Weights of a small transformer language model.
Size: MLP 640 tanh GELU, vocabulary 32768.
Architecture: LayerNorm before each block, learned positions, biases, untied embeddings.
Training: a variant of Muon for these matrices, 870M tokens, 3317 steps.
Each number is 200 + 30 x the weight over the matrix's rms, rounded and kept within 0 to 999. Layers, rows and columns count from 0.

# layer 17 MLP up, 640x160, rms 0.155, rows 530-539, columns 0-159
177,222,216,183,217,177,182,190,183,245,197,198,210,201,208,224,188,185,148,223,203,228,146,201,172,203,230,193,194,285,193,217,174,177,214,177,198,166,211,192,248,208,178,206,183,237,176,178,189,230,154,210,205,253,227,200,217,168,159,293,197,177,193,128,255,202,155,189,150,212,198,252,188,206,197,184,206,245,269,246,186,205,206,228,204,153,181,215,224,182,239,205,186,229,155,132,209,219,207,215,218,184,276,205,213,157,137,139,167,249,210,171,155,235,246,197,264,175,203,144,250,217,198,251,203,251,246,161,168,204,250,177,211,223,170,191,217,243,206,204,205,188,174,238,221,256,164,197,168,183,211,128,188,190,138,197,238,194,190,127
172,174,209,182,202,176,186,290,189,185,192,186,174,238,236,183,204,214,137,221,166,207,213,189,224,205,205,236,196,141,220,153,231,253,199,184,209,265,156,194,147,204,237,247,221,188,182,223,244,169,139,165,197,220,199,225,186,196,240,153,200,207,240,166,186,171,220,224,144,200,238,159,222,234,164,160,127,193,224,200,141,211,184,216,221,173,204,219,191,202,181,174,228,215,220,225,164,247,190,185,207,205,183,151,219,208,181,161,197,212,208,146,194,207,195,181,239,215,225,171,243,242,192,246,209,212,278,199,204,186,205,223,233,160,204,176,217,206,204,191,181,164,238,197,176,97,183,238,224,227,221,192,209,205,204,191,180,225,167,180
214,240,163,185,203,187,220,215,222,188,213,167,166,138,193,144,181,185,233,249,223,186,149,221,185,190,202,248,171,189,176,211,223,181,212,262,190,157,96,166,168,201,180,215,200,233,224,198,210,224,179,199,238,144,179,199,226,255,236,126,189,192,179,238,202,189,231,144,200,229,236,211,275,212,212,215,197,209,229,170,186,137,233,218,159,194,198,165,204,194,208,201,177,181,218,211,198,203,212,192,185,164,188,240,237,211,216,232,168,201,207,132,213,233,178,186,239,154,211,219,220,204,217,209,223,156,243,143,250,213,243,210,122,190,181,211,201,211,236,203,188,189,200,190,211,157,222,205,186,246,224,212,230,212,187,189,197,258,216,204
188,201,177,175,275,229,168,213,220,191,241,222,200,140,238,199,210,180,164,226,180,201,194,185,183,164,194,185,189,170,219,202,160,158,196,229,189,193,227,229,235,206,182,210,211,204,242,161,201,211,177,174,203,201,194,181,219,205,180,229,203,233,194,201,214,181,186,235,204,205,187,221,204,142,242,244,201,203,187,215,248,231,170,210,206,197,224,174,196,157,175,197,205,211,264,242,214,215,221,192,236,204,202,250,246,169,179,197,188,175,219,219,224,124,191,198,202,240,230,219,179,240,203,200,181,203,182,243,208,217,203,192,214,208,151,178,200,190,226,144,182,179,189,185,199,218,169,198,148,210,204,235,201,199,212,207,213,233,177,172
227,215,187,262,211,211,192,198,136,178,189,176,234,214,194,149,199,182,237,168,189,188,191,203,250,214,213,197,155,221,205,193,263,171,163,211,196,227,200,222,175,190,213,215,177,203,188,241,204,158,232,235,210,224,234,199,179,178,154,215,166,239,190,248,187,187,217,152,177,231,227,188,203,177,216,199,216,195,158,224,196,202,263,231,195,268,202,228,158,201,167,140,172,218,222,197,249,234,214,227,222,212,221,179,185,219,161,219,207,228,210,189,196,194,208,169,245,209,217,205,183,187,232,208,165,145,188,178,213,242,191,217,221,178,216,134,167,192,205,188,170,226,172,182,234,216,195,193,168,221,200,163,155,187,203,233,206,225,156,181
235,172,161,225,171,270,192,226,193,132,172,197,200,184,207,225,218,190,224,181,187,222,225,185,259,158,211,147,225,194,161,251,210,225,165,206,79,173,215,226,185,202,225,209,196,216,217,200,180,254,163,185,196,244,166,168,242,235,255,238,158,212,291,185,221,186,180,146,185,269,166,196,179,158,213,202,235,219,267,162,190,217,132,136,260,211,248,210,229,178,158,161,216,234,209,208,207,187,230,254,247,247,256,186,217,218,213,240,189,155,197,181,208,151,226,238,169,222,233,210,167,166,128,120,213,200,216,246,173,183,210,189,183,232,135,131,146,250,230,214,174,221,240,167,156,191,203,189,178,194,178,184,193,196,199,196,223,163,200,244
197,205,208,173,228,212,204,174,211,193,223,202,188,153,194,189,174,204,187,191,208,128,216,227,162,220,167,193,222,149,186,206,197,194,192,213,205,210,180,155,226,151,202,227,209,209,241,233,171,183,251,243,165,198,165,148,200,163,231,195,233,153,162,223,229,199,244,154,196,215,211,161,220,195,163,149,184,161,218,196,223,254,177,239,195,202,279,197,195,150,203,179,214,200,205,202,175,207,179,189,215,184,241,181,209,217,210,235,236,218,221,223,188,171,202,199,252,199,182,216,193,193,141,195,232,216,210,186,202,215,213,196,160,163,313,223,225,199,152,234,194,218,176,196,148,199,176,152,208,196,192,191,204,179,196,214,167,243,173,207
169,229,215,191,152,189,231,216,258,226,199,249,215,213,188,187,205,165,204,172,232,146,184,175,237,240,205,231,208,211,198,190,184,206,222,203,185,217,169,242,199,223,240,218,210,204,210,147,220,208,184,193,213,206,185,181,213,222,156,198,248,219,229,146,212,198,210,170,200,209,223,180,206,156,225,206,166,185,235,173,157,228,237,237,217,253,175,207,187,193,210,205,179,224,214,180,184,229,181,218,153,161,167,204,199,150,187,160,185,196,206,149,210,230,209,173,182,205,264,161,195,215,212,210,221,234,218,161,254,148,223,194,139,189,221,256,212,237,183,199,164,210,246,206,137,130,206,216,228,187,177,174,216,192,180,137,243,167,206,209
228,172,214,167,147,191,181,173,177,175,155,205,211,220,254,248,217,166,214,202,244,173,173,130,176,180,204,205,229,214,214,232,225,164,223,192,185,230,201,204,217,197,175,159,259,185,188,251,203,190,228,219,172,183,230,224,182,178,202,163,230,149,192,165,168,251,197,173,182,222,195,216,190,207,189,257,223,186,199,149,203,224,213,177,160,232,234,226,215,165,188,213,181,180,204,206,193,136,195,185,206,155,274,209,220,210,238,204,231,225,132,207,169,137,196,205,203,260,210,167,215,175,187,177,210,182,176,173,174,211,250,188,209,208,233,191,215,188,192,212,180,226,183,220,223,214,195,200,208,205,182,173,175,251,231,144,136,230,221,218
238,248,178,214,177,209,212,215,145,211,153,249,166,187,225,188,172,228,193,191,212,246,187,207,214,163,212,178,186,170,206,149,178,160,128,215,206,162,228,179,254,182,184,206,173,216,194,209,104,205,233,210,191,182,216,176,211,207,231,211,211,205,160,162,242,188,200,194,232,215,240,223,182,163,204,204,246,170,201,201,196,141,208,211,200,134,236,245,246,199,254,232,196,178,178,188,188,147,217,151,177,241,191,222,170,169,230,201,201,215,207,210,226,181,220,243,234,176,137,189,213,220,209,161,210,221,194,212,202,205,227,204,226,242,219,190,183,240,138,238,223,148,186,228,202,158,236,267,188,214,222,212,237,222,200,188,188,252,213,191
# layer 17 MLP down (transposed), 640x160, rms 0.173, rows 530-539, columns 0-159
252,208,198,224,196,251,120,168,182,231,186,208,198,234,229,178,236,191,177,200,187,213,188,207,228,195,138,162,159,226,206,222,207,186,214,244,239,169,182,235,223,229,212,201,236,248,190,128,131,243,168,201,238,271,211,209,184,215,132,134,169,221,185,177,209,136,189,247,224,137,223,238,272,159,218,188,196,165,188,149,184,213,200,189,211,192,178,201,229,144,218,196,212,199,231,197,202,195,167,155,200,184,131,197,237,245,184,252,197,175,232,189,242,172,197,227,131,215,215,165,236,212,227,232,276,204,240,243,164,193,228,171,181,189,158,246,193,254,240,145,221,174,201,84,213,194,199,158,185,219,174,208,255,162,255,133,202,202,212,252
237,245,180,219,205,200,196,176,200,184,240,213,254,197,141,187,153,204,235,259,254,194,179,197,193,201,208,208,165,225,179,237,213,216,197,178,204,192,249,213,229,179,122,187,120,248,159,162,164,147,235,209,204,177,253,210,197,179,185,234,191,198,157,235,237,195,228,179,164,210,210,271,229,166,209,204,190,219,212,251,244,159,209,127,190,191,195,203,234,229,184,236,211,202,200,151,257,139,163,196,249,230,228,201,208,158,234,279,149,177,197,201,206,180,164,167,234,179,209,193,162,188,241,227,207,211,151,208,230,177,188,203,193,214,175,197,205,199,200,217,227,230,168,171,240,213,217,189,137,167,182,168,234,177,205,202,209,176,187,164
208,176,249,258,197,212,219,181,205,226,241,241,203,243,192,246,262,185,207,172,188,243,222,203,176,191,220,133,138,135,175,127,170,183,202,194,193,233,222,193,200,197,209,184,203,161,210,207,185,160,219,270,187,210,176,178,198,199,189,186,203,225,190,229,211,184,206,245,259,206,152,173,214,189,208,206,194,195,192,169,264,233,206,168,228,185,174,183,203,243,221,186,222,203,226,255,192,170,189,223,225,208,236,162,146,216,187,206,207,169,215,246,236,179,240,206,173,201,263,192,196,165,137,206,198,180,180,191,153,226,223,170,181,117,201,203,198,177,207,234,207,190,200,226,211,142,181,158,210,201,198,182,159,197,196,216,206,225,221,222
232,208,221,196,128,204,181,218,193,202,122,176,236,222,189,173,193,229,216,235,174,150,227,195,208,227,253,206,219,210,129,189,178,215,210,167,233,229,165,248,200,201,217,195,212,177,198,205,207,169,188,213,227,212,164,252,163,218,171,164,187,181,207,213,198,197,184,149,229,198,165,108,210,190,253,208,198,188,197,203,200,195,174,223,225,187,194,190,187,243,240,179,178,240,121,175,201,181,158,216,169,222,194,197,190,202,205,137,219,190,196,195,169,245,243,213,258,159,187,206,173,191,248,221,183,177,211,188,174,187,207,249,180,213,155,207,272,232,189,243,232,206,227,219,221,177,156,169,272,221,146,192,185,224,205,225,197,241,233,228
172,250,172,193,186,158,205,198,226,264,262,213,232,165,183,222,169,205,189,202,171,213,204,186,175,172,223,172,180,169,207,234,218,151,161,199,144,210,202,202,213,236,192,223,160,257,209,225,165,220,160,239,180,174,205,264,187,246,190,172,131,186,211,208,208,229,222,176,205,169,186,142,229,200,195,194,217,183,231,204,180,175,202,204,195,211,222,196,225,220,216,206,221,200,180,214,159,162,185,184,211,164,194,196,201,240,189,251,217,208,165,197,136,213,185,221,178,189,197,205,161,170,177,158,201,258,202,226,219,174,245,225,200,224,212,222,202,250,209,145,234,148,220,224,226,225,219,229,209,146,204,171,175,203,188,183,225,227,235,193
222,155,203,183,177,183,186,229,162,234,152,213,214,197,229,216,161,155,194,183,208,169,179,221,192,168,107,213,217,167,224,142,207,145,193,196,180,234,223,169,233,177,194,226,180,250,189,193,203,204,198,257,190,185,207,224,244,217,230,188,97,185,228,224,241,216,193,238,204,165,155,203,164,183,193,194,235,213,176,168,227,169,228,168,217,170,245,271,225,245,228,202,164,252,186,194,215,236,200,250,182,197,203,226,288,213,207,180,192,156,176,255,184,180,234,214,273,179,221,207,173,202,147,212,189,223,223,184,203,186,223,278,240,185,221,244,143,188,183,193,202,284,147,246,178,164,226,202,121,120,133,213,177,208,201,254,140,184,236,227
263,153,213,255,154,201,164,227,232,207,222,216,228,201,241,123,227,216,165,184,160,274,164,200,173,222,289,203,251,188,174,184,194,201,217,214,182,234,204,196,190,217,175,200,179,204,217,233,229,194,203,228,187,227,191,203,179,204,183,204,154,218,164,214,200,177,191,207,166,240,184,205,190,185,188,181,224,177,189,199,241,218,190,212,161,155,183,166,172,281,187,191,159,189,178,225,220,224,215,166,208,168,191,159,211,185,223,163,226,244,198,225,207,202,195,211,192,169,215,180,224,220,188,218,263,205,236,183,243,202,164,216,210,173,166,192,182,166,193,184,196,197,234,171,195,220,172,181,245,160,189,221,192,196,213,205,171,194,202,235
204,219,201,175,194,215,160,162,181,202,186,215,197,204,208,194,192,156,153,216,208,133,171,183,130,137,176,194,254,205,220,208,237,217,238,162,179,213,129,155,186,223,179,173,227,180,227,207,173,204,205,211,198,187,220,122,190,211,217,192,197,168,150,221,153,239,203,183,202,219,224,268,194,225,176,201,232,179,230,189,202,155,199,149,210,193,186,196,164,255,207,198,224,239,203,176,204,224,184,241,171,184,221,197,248,216,207,204,193,210,199,256,215,217,188,199,251,248,176,157,204,180,238,164,206,217,186,211,227,217,252,181,204,234,248,229,168,184,215,203,284,193,205,234,223,188,161,197,224,171,216,226,190,203,221,210,178,213,185,166
177,192,259,204,229,195,197,242,196,186,203,177,164,166,210,161,201,198,172,185,203,242,201,200,259,249,184,209,185,207,218,201,171,157,142,179,223,234,228,203,206,154,174,241,188,202,231,163,206,227,168,199,213,134,182,181,224,247,178,186,250,158,261,241,208,163,222,179,207,213,235,218,207,234,229,191,209,177,181,235,226,254,196,182,242,188,200,179,162,230,207,183,186,185,167,208,210,187,159,175,194,240,231,198,200,171,163,176,237,156,242,203,165,225,221,157,230,226,212,157,182,254,188,194,222,223,197,231,188,235,210,175,174,176,194,243,200,157,209,186,204,198,190,204,192,236,192,226,184,218,188,204,181,188,181,208,175,185,158,176
214,163,183,196,249,286,231,168,259,177,192,149,211,183,189,213,187,166,157,201,183,220,228,189,192,196,163,212,230,248,190,201,201,151,233,172,183,203,215,225,196,223,205,190,169,146,175,176,210,164,146,228,187,213,209,219,211,223,151,160,257,210,175,202,141,165,137,231,214,251,225,227,229,204,188,207,163,235,187,210,154,250,235,206,218,239,176,240,142,182,210,220,131,209,167,257,186,219,202,140,194,157,221,220,211,208,188,182,206,196,197,212,184,227,211,230,205,215,204,178,149,191,256,264,183,204,198,210,224,202,214,208,159,235,164,212,262,195,235,171,218,203,157,197,229,172,186,172,154,185,171,178,206,239,249,182,236,182,211,228